Weights of a small transformer language model.
Size: width 64, 2 heads of 32 (1 for keys and values).
Architecture: LayerNorm before each block, learned positions, biases, tied embeddings.
Training: a variant of Muon for these matrices, 8112 steps.
Each number is 128 + 32 x the weight over its row's rms, rounded and kept within 0 to 255. Layers, rows and columns count from 0. Numbers have three digits each. The size before them is the row's rms in percent of the matrix's.

# layer 2 MLP down (transposed), 256x64, rms 0.12, rows 158-255, columns 0-63
103:179103081074129121126106150146098102137114160113095118143115161132093159120097122117075128151160139150086112132123103115178115112036128114191112088174081143134209130134161118147207129150137175
103:110051089061148126130135116150111110110123188155159122135090131173102203134172111099121116118102165127098147108088100156166182108135121133140055096126125191180192128139107106110136119103100157
103:135175133110136118072144154115147142170076139143114179135154125186077199116167136093084112127139090083134154106141140136148078130102186115110154144100087148126174116106202076087084115126098088
067:139168139122122148126129098073147059131137121148139126124094142194177174161124090176109153102088090119169105121119145098137186115115164169063175161086173082136082134173134076087152117140145114
079:149094106118129129090086040096126127128073158121163125193115096133127125134113040147147102147101102138194149142131140167121158102134161117157104160177095096134105165102197106121165124118149186
110:107151158103136158132101110126099183164138139111117161162178157136169166109092196161102126131106089162138135153098153107144127146102041106144086118130165097069127146097090160143049080140114179
096:152103163120106129091106179143131152155153072138108120084127154100094100134174170119151066059146127129168145194134102105151128159181129188129075177126117136080130086164126164127122096086077103
105:179138140136148136145099081130092161175100132176096131132146138098064143129102158143151140211162083176162125118050127156126120142166069138107104107109079172082146148149093159123091079135149111
070:102087146209068091154142121168150133122133121135154099072114136169093159155126139174134134090165140102102128155140150091176134204130179122071143163119115068112076130163106102118110097081107107
061:166123091082162155075163156150123141138157134195144145104108128141143125089135164131086089164051130130104100107157145155085168095137147126130133166127192154149114039146124117108096126074111190
076:146160073148125092156066188129160109135091106069129128071096134136144115163134126107176156156178150134206193126075088109119109124162146163110094077087096158098129110138110121098101151150149151
106:105088122162079182156146145115161162089120119147102139128077126145192117126117129152060120107145117127131099130123163111106144172078116137097240106164149174106137147117162115132119049127084109
089:133148096119113122092123159134154127121136146134167164131088182221073128096141134085119133143128037127139098080148188129146177102105106096138103127086109137145120106101147160096115211100158092
124:142104039119081108151167062148138159150144123124128091195135100180064114170152135140135169145141075151068100098148166060098157136095126149134140141105124149145159139155090161088148125134117155
117:089182144111133135123174143101160042084147129127184066171069114142132137127076111114143119111141147142184118128121097146112166113050151172143153206152164132145109143140108104125122107107078129
142:139099128126133057140134095181084155104113090079115130084156101120147107150116106224125148146075113167103151161139131182070113069087111147156139110137138099171118139153162115132117172196131153
118:164131162097110134075151099161135171134215149150077113105121189149156091136134072145126109132087081111138112092131106118168129119085163167099120100101109103167153140156112170108183136049164114
110:193120137131133181131129117109115106116136077135117135150140109104146055134133081204148158143139125127144137127070099139202124188166080180044151140128106176132093128098153110104110093163129129
116:091150130103110147091120122117203179118142112206127142139114140095129107137133147131157109096123128131169128075141167152112083030126130163104148136163131126173133198115098082173125136088099064
101:190142133177159105129125096156133184083065092185122115107131088123117078105127093134081165180121113136152154120128117139184124124093096109141175095084101098145112129116136048101190132164164132
053:131124062121161132089127068146158141187092100181156166087109155095140127173103162152048116132163143107129091052106185169131138107106136167091114134093111124093155174151145146170103124125132126
116:126088122111138065180118126114173093158122139133142135121119136165151127194059098128164108070144136137160123145082132174176121180125170117139118112137088079143125154088072163054196138114117124
052:150158176146116126044131113074182182153121096082153155092107156119135208120157135131180089120106104094120134119142115162130150077124087129124118129095149089182143063081156154090124141144096137
109:164125224148124101148159140095134099094090140105149109134160162151135091097191147081090165106119139135164120106131064125108152158158082129124129117091190129133115117137117112130184044073147152
076:129119133114137127116107139106165139093114168134128131180089126079120120142150049116147137130166116159074060129145171178131113088143069094103093135171115159070209153141141151119136182095099179
087:115096111115174144144134093086092130182150081134164179102172111097158119095080232108145090170144083135140110144133089110223133085120135130145156110167125116129121124102122155123078146106122103
124:101112161129112124094142142099115123126098166140078132166109104110117197132215133084154136134119156154117158128118051131070123194173119102151048164116073131096099175159121120120155144150144143
123:106127194165129123161103110151123152163161129155126104105081162132148119132100118097084088084097133153108120156180109088163088084124094151111164105092190150088135182148099203087179148082155111
096:122105128159127156048111106145113159129121102127125150105096141142068086076152163118176136159150118127149146106058078110137101094189091189140113174121142085153207140132097132135165162138115176
065:129132130055142160120133123148107115174119162156106109133133141125130186084169152128177129150121042076033164154094088131168094101104136164169135142077158113103152144132145158105162174129143106
098:177141164149153163198125119133091114150104090149155148120108111120084096171194123191067123141115161105100098119081111109112099137114137100123105145120141154090178149176115167039176128100101146
066:125122160111186086128136148112155138150165107074109100130117065120182152085148140136142103135089204148122163123118123110208100099074136149096144094108194140110092078176126165156106116090120095
148:135119129102119100114078142107143118117165189131085177119193134143174104123084172086082121139115099106131099116132151147218150097085112097146137122164149095149125129174069086079179114183113136
086:094098153110103120139131084098136142141126106113111189103195148131188086107125107137144097089191127096101098099184116155111130065093162108125119135133214178147096160096121144168186101142106118
108:157109127094159121153120086121101154159162102091126152109149044119172137172081164133178168138202130174116130169138162158055115139121093121117145113115071149112170139107105095093153087130148075
091:156137091142116109100154089124081139058110142094119157152149097056166098093192156126111140123171140121142121134102122088177137093110117163088104154151133151145089145122205096107128144146137227
111:134204099122154139106097141110201102140179134115075096196147127119153185168153158107185086078119100171093130138150095123056123120127119131170113136135098116169115124138105110119084149080092112
109:123090070143153150089123129133114104120148119088074116155113078127177140160128093152045123182066181115123172166077139138146110116121092146135142097157112162107111156148168124082178119151180182
097:174150067091181138071039169131147102113156096142090140171149068203124131155109139129067092104142157167132104103089124146148091163160159115124123176127141100130142166133100118118149139114142162
124:114057119114083137167115110167151160172155134091154136123127127168154119125094116197148094123119092172024079129142088150095109145115151107180113138156134189135134123128117136083168129080080137
091:116122129120097143111099093096088138147086137158146112112110146162104132104103122056148168178178169112145123147059059146085049133135153144154129133137097150120209124168115151142159187121108166
067:140108120101072143132132040117140134133130104121102195120145142127119086148118168180089122139160124126130157109104116117110075126110082131092170119104208147041141182127150106162107120173144187
124:118125179098154083089113169150091103156128122073119187101078114103166180093084157094144130160152170153110132139134154135128075154095138204101131167185128085102163095140142120161109124136152067
100:101116046123162131084153124116133105175074149169136138163126140216118160135141092099085166105121103071082100127161091135129123128194104173145116081119130151148170118170126144113099095144121187
100:108074110121128123086200114146120102118164166154119126163139110115096080092140108168175159099139079076157120076194165124111141136191133128074074156084129129108152133153156135127096077136172168
096:119151140126102121123133113077104148115086099210079170151096159175144139102100127119110153143160124115156134083178202180092138151075169130123124135110085146079155192086140099121133120101141066
106:173140085140122119192152163079188068129125164143115076083082106135097164130171112138108162141121082142156091107188179119188149141095149091110109125072123145132106099185096163127119130160121133
093:089083074057148154126160150102057151130136167144117131183151136124139114112105116115137151106112127094142182132144071122193137124134111143109156089151082224138160112108106120130062139168113156
052:113146083140098115082131118055131105146179193139124082091106139095153150105099122124127130114118179189169164093086161136130174103113145159143101129178091196179102094156116094089130158150087139
107:124202068151123129097066123138097148065104126085127088146175144168130131128140111111174115120101120114194187080115085100158165163119106141152122119089175130146067111167150164110121111156165158
111:188153105140141132116098173133108101143147081128129191137106126123160071093083112085082112134141099078191116171137095100131163151156137096135099212138119148112174129145161075157066098160128130
081:092123163107096184123135120146093129100111092179130130096179169099096135123123151193118105163128105199138127120113160097102094092197180170140171147131117143139176094070067104159145092094120122
052:157142158178162105156191156063101095109108144157134065110153112074092102164070100167155079155097138102118174122137169155105117129167111105088139090170123112118120118192130106138134151185163124
072:098019128128102153149106129169170184138091133200092085118122169141130128125181125101101091122181161126057099130083114172141110113135095154134116117148128115137162133112115133179155116127114191
097:094092130136077098110118149123052130107142130152114159148092126150155162101143193111140130065186188125061115130101144107110144113097158141101147178187086145173069115121184127143146165116153106
084:109160167112086132115139119096139096195131154133110086128128136185143193107130072145149185050144076092095156161125119172104099130128171134069123164106136143157103137113116180127162070172144124
111:103143187142099090127190125129122155122136128135115166115073144163165185162144066108072154104157131097106073133086139149145093150093093185080175104128208174151114099113107143099125129144119104
085:160130144111103086158101130143082111105172151157111119102039113149195207121099104093091089151127102131100116171162118120092101110100177156100154136129130182074134129175077141128136149148120180
090:094166115052130099141123094114127132216137089139120133092206061179151112111103149150126158133147074160157153135098155091093142170148143132088120089140158173116121116074126126127150084151089151
118:092131102125089156131121096130103158194133118144159181162049067147119174118130113150072134138116065098126116126155102184130129137062129160113205161128117128108072177107154105105134145158150136
133:114101154133154118090091198164107059132142092129143114119102087167144140143124111167114148113169113057119141168078173117132104149166045170096131128130105078150162173158150119131140140164142061
104:156117115144191104097115111102162139138136080173134187142130156127115150107151138152064135128122127113155121128077102077254157078134112153133174156169132118130123110090147062125078128121121129
089:125037097108075185123120108021135198122133145109085135135082128191155185118113102105154134145089114131134133158130126155108130117147186111156111162134115065104159129131160132143130141141120120
107:123136162108136121051193139062145113132140127136117083105100132117211102114151178160139130088111111148128116110128109116137126063201144180175091092098152162180122082148141110115157118161121095
114:069117128099114127134213145129100133092081123074145125114095156144124156134126130088161193144178165108114113167104116133128169076118127150054119086124113173109156116147163214128159121113168100
119:091132118116104119158164088153111113168171126124159126129056120080116083134113134182145111107164142116114120180187169093127076157050159147094182151092142135121127121107126131151132125077205080
093:188146159113126103115164109103123152103186113133106080104098082112163152088170083137119116131116137144074153190073124081129180131135139177063170134105187166185129073141130131123153101116109111
076:060111214136115089106158114106159137051120133163154147083067112139174072122172151084130129153148168165125081157179142109190120122090135151112125125083157131090125120102145124169145108133131117
098:159155152147084089125170090117120136096148141106133103130107078069189115100036102181136148131103131121153181137098125191121131078123136171104159138099150101078091164157137114105138187151119168
147:136121135172126120146123153163157116082125099145092110088121100138133174096150138061141159142194144150063138129125106108145136113002130121153127102081136137111201142147121113134173113141178089
068:159129117114093153169163091189152087191108135166165044132081129166133148140186123142092133106113135123098169152175096145105125190120117135116141085144164131127134057081132099140106090131088094
099:163122152068147120132142048117148099131164132159099126156146085116128097120101097179106116119085137156160200106153135222156169115113166098140071105121108140115131108134166056179112138105136133
081:094158097107140076160149131108116189130125168195134094158166139059165098139137048117105087167185109126094095177129095096154153140161143115134134087149130154143165101118085071103144159104121117
125:165180149131095142134132120145114128150143164102122103124194134138103087143181175145125100095127052126153080101179176142138083131108123123100104094076189126083139121158107113127091053147107191
082:122115137107128140140156136051099075099127106153196098106144105133171146113084155156123176178119107057189126125100153162158158111136079184082132154163072128114151097137115138124107151196147122
115:103140105077191080142151106142224156128182101094121133169118160113105129135096173131115080125137086104129157135160064095160094122137168129142143102137143125095176107189075112149095105085149129
098:093091146110114125112077141075103133149132137150141155101158078129143142108088168123121115175157121127124201146082107083080162197182116182094146092193107101143159132127103175160126139135064145
105:148110119095104103125129115109157137130143074137152145132119120131153084094112116157111080074153161197061066131094081183119143138054157178133175160133161133151115172085117138162155190104109124
055:151183150169138110161140088089124105154147188140154111124088089132104118148140082145134173095106120146128172122177107160142120106078163066101095089084051121114139214126110130111173136119147167
098:134140146122126110106170096134120167122103211079086113105168087158124144126088104138157159175107129111129158122153130163133198073087077158149122080110180098090079155150170103075139157168117151
095:147131110163086132146106155142118141161149149083118123105160116119189066104097111177125206171115165136157129165197146136105120123094111093155112077136149142098178157127100154135157125137082035
048:051098146139055087135118158121132135118140146107151127110107144095185140186110150161099151110130155138149148146160151113106090116143065120110152065143111156134111132184207111156135187076168093
102:119097131105118107137113110116118121076074169151167145119136055134122133125149103100115109138083142099128154124076109123191163190164098109155065168097179142102171116150148146062139192154178157
069:137136097116128210133144073136096110138175119087075123116128095101110168130162087171078155098084111105089150126152179155170174113080138170138092139146133172142099069099170142138125079167137160
108:131167108086092163135078066098129142128173181160131155122109126124100072130156104086151110139115125146112084077184135121156132097136151102061134157079175161122175154141097142110200122181133166
115:130171132094137171151155178138195136161143127086153148113136165117118063103080144066161107141128107114211132082105105081110100160130228172132114132116117105138127099145106107124094148122088127
094:091094176061090114193114189126118095135165100127145109077167138103176106164138122118164092051117107165157154152127120107114125094121152073126113089153175129106097133187144143173177112135146117
109:166069101125098144110136125119135118101141060162106054113166096159162116116091148140178120089125127117139095166115148066136136158085148078131109160174130146092117182164104123152140151206096183
105:136137131105175109160144145113115180068161145118126146146102098143140086047165156067117116112111122095208143168145133085113163086087126106137103122082193174122156124110123140138185129156082166
101:125082165105149150169136124165140131115201133135094087145147109033146126107128113190153105118095134151138189110139143136107074078089162124131132119118155113068104143140147113173130079211109110
092:113087124093090197110119083130121170117109139113088133182120141177119210125124161099168087104143083132064159155154096128111190119107114105099158158148169163140138131070104146112165166078140129
106:086094126125128091120111152083097133185088077174181166079116125101114132145144141136143122035150155142063136186153161128156137081131113128146114109151103137119111181152121120196140145095094183
071:097127133138104131087084143132081138181141158174143109078075189177137185106123080124129105114140073122166165117157112153174102181178119126152144137131101096126098139159085144091118096160049122
100:140113104119144126113063135116110096116120137143061118193090112073141174132118108110165133100136183146170148082163214138141091181125089088118152164130139156088128121103066156106119189152142138
079:200076144148120124080152097080149142152105151131127158111069106158096132106135104153085135163130133147158110161059177051137162079148126166137080140095124158115195132165136154126135099092155094
100:171161127158161125120075131115151166175129046158113188160141154126081108124078134155154129150108094096139106118072137140095156088141084148161153128185135134135158054150176099094104087104105103
107:093181134133063100137152123124142067135134176127171096135119136110085120171157121143145095130197077147148129112140181132100092112093178181100139108098187196104070139105136131123108161081098132
071:097124110066154152128153080112121114112162137166096092102188122168112094115120167128116192235113168135122142187122109136140135092107118125172117112123159170101141089082167126091095139148115070
# layer 2 MLP up, 256x64, rms 0.274, rows 159-255, columns 0-63
115:119151150128048128169092177107132168157138141090167146089153165135137125084098174099156185134143110135128117133129158120130074113117114193120167155089154118130072152068146207115083152137115086
105:124160119110123092098087142150187163068106130160144126090148121148184047135151144122181094128110132155123092045154165154130127110178121067177155082129143109117124164112106123154158121139128063
057:106163161106155152100132142060158104158105084136110145172136152133166182168103171097131141095064120131160136133132113017137137109135181159092123081130118152144135144110171080113111110067149126
093:135141151178132126154111140119094129123158135109088122117175157154087037132131205097105102091184191139171143105097137089186042136151143119117084098108175150130107131143111116105150104115113149
110:132181124139102139083132068080112186131126132077173149152152133150156175092138104196164122138101119106113112097135152105064119116155069169092058179116124130113130141108131156169182096116093157
111:116193125150155159155137120102181154093078151193117156174152116153103130162127131158157138096079147110101077124149199176135115084114092114116086108148099124108110109143181079074149109116069105
114:179135139183144152143147118128176130124089067138161098157085154117084162114109129097148137086169130133053163133125089096052130106185146135164168148145089110065157152128146145132095171152083108
090:119198069137158171072083135117133125114087161143120155211176084093162093153104127111123091138067124170128121153137128102089116099162135162138134079183078145099110168130111149126174117139156149
066:152154131119102093144099134154096143130132127093140071181089096164092192164107148087097119144132127149155194142176092168183095124064085113167153094096143105133124147125139158116182177119066107
084:143156097126103100103196110104145174121088139115136161125085125166180164181113181127135125104128033134148103112116121104135140123139136148070155138166125181135075128178103085043110110119129148
120:099145147136182124074104119081116128154148163109167083118149140096078127127116117173196121097133116180100113129091160166159137099100064153190142108133078138163175160121086149085191158116094121
088:110146081133115135163159106092183142114067093111141171123131148119239123150117116149151107157110089140088090136105128189097133059160160141112108091143083159127113192154123101103085135159127113
107:169144061097154171078139062084162157144078096137128117150159113133106184156130140118121140121121137107160080133069191064132131146126148143114159110143137083115185138111179162142112078136099179
120:155112161139117140092124140114140186093069151120146090162109093162093120116093174171160132112094095186149149146127162123132115096057130176165128034148098159152109146077132180121152091103146104
149:150126170144170094158153127087131176158145176118147146083119120128132124138105136163207107188094110153103097131155147197103117045107092160099175087097138121150072124149082127098172098120137122
111:113144103208066150123161112146138172122133167174120117102159185119070098114118095137164100132071140124124117092126096125144095098121046130161158142103052155150112193141140126144154177145127133
114:158159153149131161141129154093091163057135141113161120155167077082154101132111100150148107141098136154187154090068048134104123157167051104169154147158131143110135153112152148109129183124132073
122:075114120101118106074098115124111122127133088118109115155134142174150130169110143057102121147082160103168122124170156147157157073181105144097106138146200104159209157180101113117132079083166114
130:108136150117124144148083143114111155107119141093153130159169183141122094167055105088124093136097107144181189141162128075108131146182169045163121079163135144106130140100144117128149060098155174
058:109185107121132131087113072126132127147143144146181100098151151131091157166147184147083063138153126099183123128132071073146119068095131077125159208086144146096177150103130146104147129096125108
128:175150129119112065136128137147057105161099111101120048137186171120094120116155148136150215147178136152111090154171117076095110164166146104093119106114187111159093102114123122168107116136123143
060:081116153111141121160162123118145146125147099119098089081093135125136106164082085126106153156194142107161186149161187154141086205088146142079062106104089113099102180173143149140109132089151127
109:133149150108093098115128121142126156081131183114155171191158114131064095126152127187135185143101130119144139089153120093138150106129107039104062168092110111112178150096087110133143153111199121
070:102138139095168127134093061074118166122161106105145100131193151115108146087140170117064172137112094142143114175139118107100141214148124148120138095114121117178122196146138138106173101087073168
085:098165112109107143119125164128097124134079196088103123144067215104182111129129132129121139119142146046130137201137154119131133147126146174112107136131137181113111141134065088076136143089176169
121:090123111161130112124105110110103156091146122122109162158136073163147111183152174084173138165056146132171109144106155110125076131144138136127104160089062122158095171123108143045169107181182125
113:129151082043172103143135127149114177150088078118173068154161114132152132163125157151146108185148110097136081140074129175148150097139165131101109116121144162153116069142051122149157084099147118
098:147155100123082148139123170145155119061058202118111146110085073148138150135138152146123165093099147157165162152107189152148139087148070089097122152159125091103147090146179075103116162140122093
071:083098130151081144152140124057153148073178138112073099130097166088136137102131130074130128105186160073122158155112139184106098117098132107083152189059142154117163118178113147166127153120113148
100:132075140147113113173082113091099109121137139072082143172122091159149157106121105104183160115083113090113130158139229057160142161098119073149095143173109125127135186163141116118145126163121145
065:085105128104143139121135151090118098154130091113128037172094135101105184135138165100169133138122105106209135122085162155106102098146169168094148104170073163162172061107087146161138134109116129
145:073083154149118121085090160162188168112147115170137106120162071128130160101072117127102151124109144098114118111129179114153135128082154132217104163165079110114125153192141077163105154149083123
091:167147145120111053144113131146089121127133125100201062101079106121114187154088123055165181147111164140152158169097123132166149129133106124101150171154104103153151099130063113140132112101190137
103:099085113175096152177136084157156179073119130113123149174179104132152118113097193095130098150186119107100111192183142126100169124112091106098066076122130137098166100094178100111129121115137117
088:104147142106109165163101064186169174139139166154130098101069123122174155175132089126122127187108107154152084155143103119112120147061146124113167133110061123182145175115083103142135139095148070
111:107156178179143133123142092049147147174121115147103108111188110105112172154132130061189083105095147137091132167092131120126104118124122172164182129114091171105151158162152118094100088172075118
124:156130130066131147139139107150139174139111162160147132103109177117082135096171164137191132087186111111136070060102144109115120171136146128105154158126171064137174120113086162138098176088099068
094:181110084131175117054096160137160161099129126109119163095113116132188169111161155146137142161114134145102088114157126099135093077153149098121138177064109113149151148079085102083075166140195103
106:105203115117165128180120136095070117069101159123126065187123145126175120108152157127121167144114133082141129129108133175136100080206118158121089143143078159170133115148155069138120091129160092
084:162176105113168119126157107096107146183101098198148119131150159126058132136110184116083122152124135143106105186174076100094061121168149135105134120108098109193146134108158129111106105173067149
070:192112190123133109128156135095154183131124133183142170083172100106112078131111154083154109177091203111138131098123121110070099087130168191096139099099174119104110131108159129144120077143130164
115:120119112150139137133155118150180160119148146182170101156119177097027155089118083152155115129063121124133129050122166123131118048120141161123136131141150098113158137180127122129195164094109128
098:214102180114082121136109145120153139118114078118167127084118192098105155155116145117168132101174155154115173146154163163177107121082165077132124117147152121149091142073116123108138179136089055
108:179111169114142152128087158134178131107137065059140165111121157139106151153121119128080104138106189132095189188071076120152118123119141105113167118170101146155157159100101079170137175106112082
088:132132090117194103088074118145175130134153129154145108099113109088100151109071119141152098127043147095190101142141179101132114095169141115228167130159154144086094168136145122152113137123120107
094:158147160122134050186091123109138131111158046152197116128126081082118114145143142149133136093116088082173075156127160177164135147073164100140109122169099108105114140132130088134186100097153123
093:154101169134120131101074122073157109183118087165117124098113152106116127129117170159167111120138149156081163143110185120154093218172159113131094171111114095163133122111028091119114125162112143
061:152133161130144159127143162109117112135143079075114101122092143179122051115172180133072072199122107128139189151100158104137083151129101157080152139087142148077111138140107177114086080137137104
118:171105170181084118120168096119166113127136121173194110117095134143134174122098109146085152132147145102061175192137139175109092069102113163113155111105090126138149106103148104109182180138105071
112:140143051183121067152148119066152179166138110099138097119151130077155128083105119092118080131176111075159137167075126142170185177109115143092181107162137138089115130134142111123166114092133131
095:074060155097188127102139130088082114098096121125078121159140144211151150128093119178117151149107127107152107157100097133117093098171094188105125103107148157146163165175121127117142095200142162
055:128099113128125064111139146109115148174199126063161082097075142144131110084141143120172122174093118162174120226144129136144129102120110154060183126108128113103101122147150167130155146128159079
076:142172111161136113140088145122081117146123108058226144154186153127200149149136155151101155134117097147120120094100128103110091153134144123150111074136138144111094132106148105026094144171155135
102:157166118114106059165080149149079154107052094173097188169112147149141096112133145133075115130132167126115134110185092118102198114130089103105153153151176104145121171165097134177118150103099128
082:133145144177132187133133132146159094155065085173177101150186130141161183138124113114108051179124088109137120162091107131142105125157129103008139118165112148131163112140105117115137119127101118
133:152106067134187186135134105148167131112155098115150110102147090089076111099108129094170093094096102151143156114132130123137146120129131065178092114191047076122183163130130131160151142115176161
079:063100140170140153138058132126103142135148081137171152142119111155086152118088105181177153148131117136152178107156158117106109094135087109196117147093176081112158079185128114108143173085079108
088:090130157134127135105123093080186098144097127136171146150139122121102161153098180175083083105113120136154122111147176140126071054152183070138111070118139185115122122120161155107179151199118120
126:082107159169138130125165138194144127082115133159128066119141143127091114147141169082141125125186207077187140111069121153118095144146113099105098029130137133135146162104136099140154093117125098
119:176156101102165162067087164140182145113113076025103122095165080107118157150127116172182189097159175137109112133123086146102130099165151144097084137122147099118104128131145140124103147169123127
096:126072127124122124255106130178139139083142104117157051146124127176092160144131110121145145122065137166156131143085095095154106117143104138130120137156121114123114186089159127154140074149108143
081:160127131137130103122116108150114122116138171152127092138152159144090087158167159111139084089155135171117144150119068146125111130157139175118148136086182164101146082164020115042161133076108163
096:146187126140127178120205125111124176109145121121115045100082083077129132109135180191147095133076119073167129109142117096106149163075119093168138118103124097137152115114156157130128107122140194
109:123118118083104071105118127109078146085095111094100126154166075151134064154184132148193153163076132089149136146141168113135187115142182094144092119169069141105142175102099164149102147165125136
107:115130152091117136105075119096086134107174129080153095135153162172074101207102144165131145095169122061174214134120140116128103126176178168116158134141094107119159100143083145136098109124107101
085:088128090153128138161112197130125085126114162120132120149099092197138169116110167102103143150102149173119117167169128035091104095106168118112107090140091176147196150159114100136113088080153153
092:078103041115166158141125104112102176111124121091111090153108081108168162114150143173139177104121132137157171164087080116113151127158092131161132173178096123157115106104077111155159180171166085
109:138174152117116090185180098093116208125123141113175121111123136116138072134117080169190190128105108100150092116183131144057145109131097129136138060092151177103105088124137122136170121108150126
146:102153100115087175155145097068101171113135102081169091182173130147149086140132135124127102083145113070135122148104095158114128187233114120054113104135151126115143123135132150168109173121112152
068:085132134157128147132118140083139145146098149188125105060178133124132069115195158092146103134134164109080139083109182127090113140171058157102107117080125123163170106122141173096163172107157086
124:119119105191112157143114192125148136143111160105124114160086151146114165132139141061136070144191109109069116168144109094097114141147111138089125195121101100098137170097102217077146136100155103
077:152114081119106085131156153121114133135157109085110104085102112184161204154096102126068096100190100096181165123129105131120159166080134121129172143141148111087105173163209085099140137123139149
126:137108111061078136083130107116155167076058175147109166138175164128115173111069139160161105151085192147151158086124160133114118131151126096132094106117179097145148157103152120165185098137093149
086:150194177111120137115121139149082148053079124205126113152127161098120140141097138132116128173131170109162153127112099112156092122098096128156156143111182132039151075112170091162089110170150132
105:137164095144151145092132129078194161098187108097086123125158123144084116140134158026106152090146075116139178127121139132133107107116118096175196149178076109110162115178093140119141123109104138
093:164052129132128112139166109083131086150139130108114137169165094121141164192106162114136039186089127138117141136127094144077089156166142118123193123142064088158124157153095138140127125191117105
096:129160171152111046144153133108097134137083132084140107188148151183132131162103138153142114128145087106086206134157157106144098083127082140153139095139096142208133142076162098131124074088121106
058:149153185143158157103167139107092149094145127116186122153169136153131084108103183094135148117070136091150147104140163050111136093144105129119085099195079101119102153114113118108156058099190128
108:120111094172146140136063163126139136130124145099118127110164106084091063118079119152195115180106113163162155137197142093141156108199122134174097061144116116087134159119110111129096100122089184
104:068112139142152138179147119161144200133086084121111126113130108096162127129170119106101173117127153013151087196187160116110084136116137092129163142126081168097141157115153099113139137112115123
058:145114115071148115129117112128118149160137171125132134155163079089146166116101127188087178123125144169126124094092074141089144069054097122102205109095203163164115127119120162087155135092131146
122:150156148133153096118115161152178148047056164139139178101161087126106107120121115135148158110093158169149114107153110116064144139199078077155065126144066113142150156131115093134115172148121118
100:125128173176144105121133137115111180061096100107138125164183117084096120149097151078224114112129140146124146166119134109073113138193127076140096098137111122141167184104095126152161172094115084
096:164181142166201120127122134168071120118125101120199100111123162139097143103094143099122130140110141067185191098102146042123109080116129122140104138100143081143132184131116112118140100130193118
106:127090088087120086183082084119102137129100145071102127138148124104193134189172073154123141155095165118143145154173173151104105157175119168155092160141169090074110129141111074131115139165162108
096:106098146155105142152146091093146148143116076191065114142083112182124057164180142132111174122114103141161086144155193138109155117151099113132153077107125069114098133144154138158204111090124141
101:148106158115132114129140135116162167078105158167133134118160098047151079121077132116157116148118094154171089125122154116142169157060163121151107156187069116157114163181072125090132145180107176
111:114195128119174125130138081122175102102025125171109149114078135112155123121139152153081099133127151148132100173113070141064100202136127116152137177163063137147145104128112081116136150119137121
120:149135154114144112093102149118123134128085098115199148132098167163131134154108157116063094164144122106157110125106068115137159135170139119171088159168145092185160130127103091134083094016156104
090:103100154096151098164098124106092134173155121087129120167072124165120129158086094165121171107104128068193108159080165115122110103125123144154120185106094126181069102138130145166096159141202086
105:112183116119163143168088150133120159084148120094171149167146111149187116106144076062155107145093069140135154162173132170060154126098139085094113145138131098197127133144111047109146137114136145
069:115200098146139153138054122128073113127174164154090165176085098182144086153145135157135114126144126117140116209102094167103090121148114100124116159143105130122147188206113117111128110173099150
097:145213110153163084212087132155122188139136148121092105121092096075139155146127117110144131146150101115124083129132142110101187143104159109147146110104125149088176135108142076062073166155119167
090:169135175117114103108131095152159223089128129103144081042144085125113115157130034155146121137067152146105147124083114150122138100123092123135151149128137113148168150163136137095175175170126118
106:168142137144108149148046094139158137180095118070110138103121091142099174139085094128125152160135093130093159200126116132084142133145086127146091100144041120136110154161131157157213152150122125
116:171100133133145107114189116107202099132091103105161116168101101094122134118130102108111047178096080140133136142152124137075113193139170098145149117110111080138143231135136105147169117130143148
085:153135083133126099135113155168142133150097189117147145108132113084132103053130139073161148140109128112108101149166113106062104118186136103112143200164119153164126145160053133156111065135130200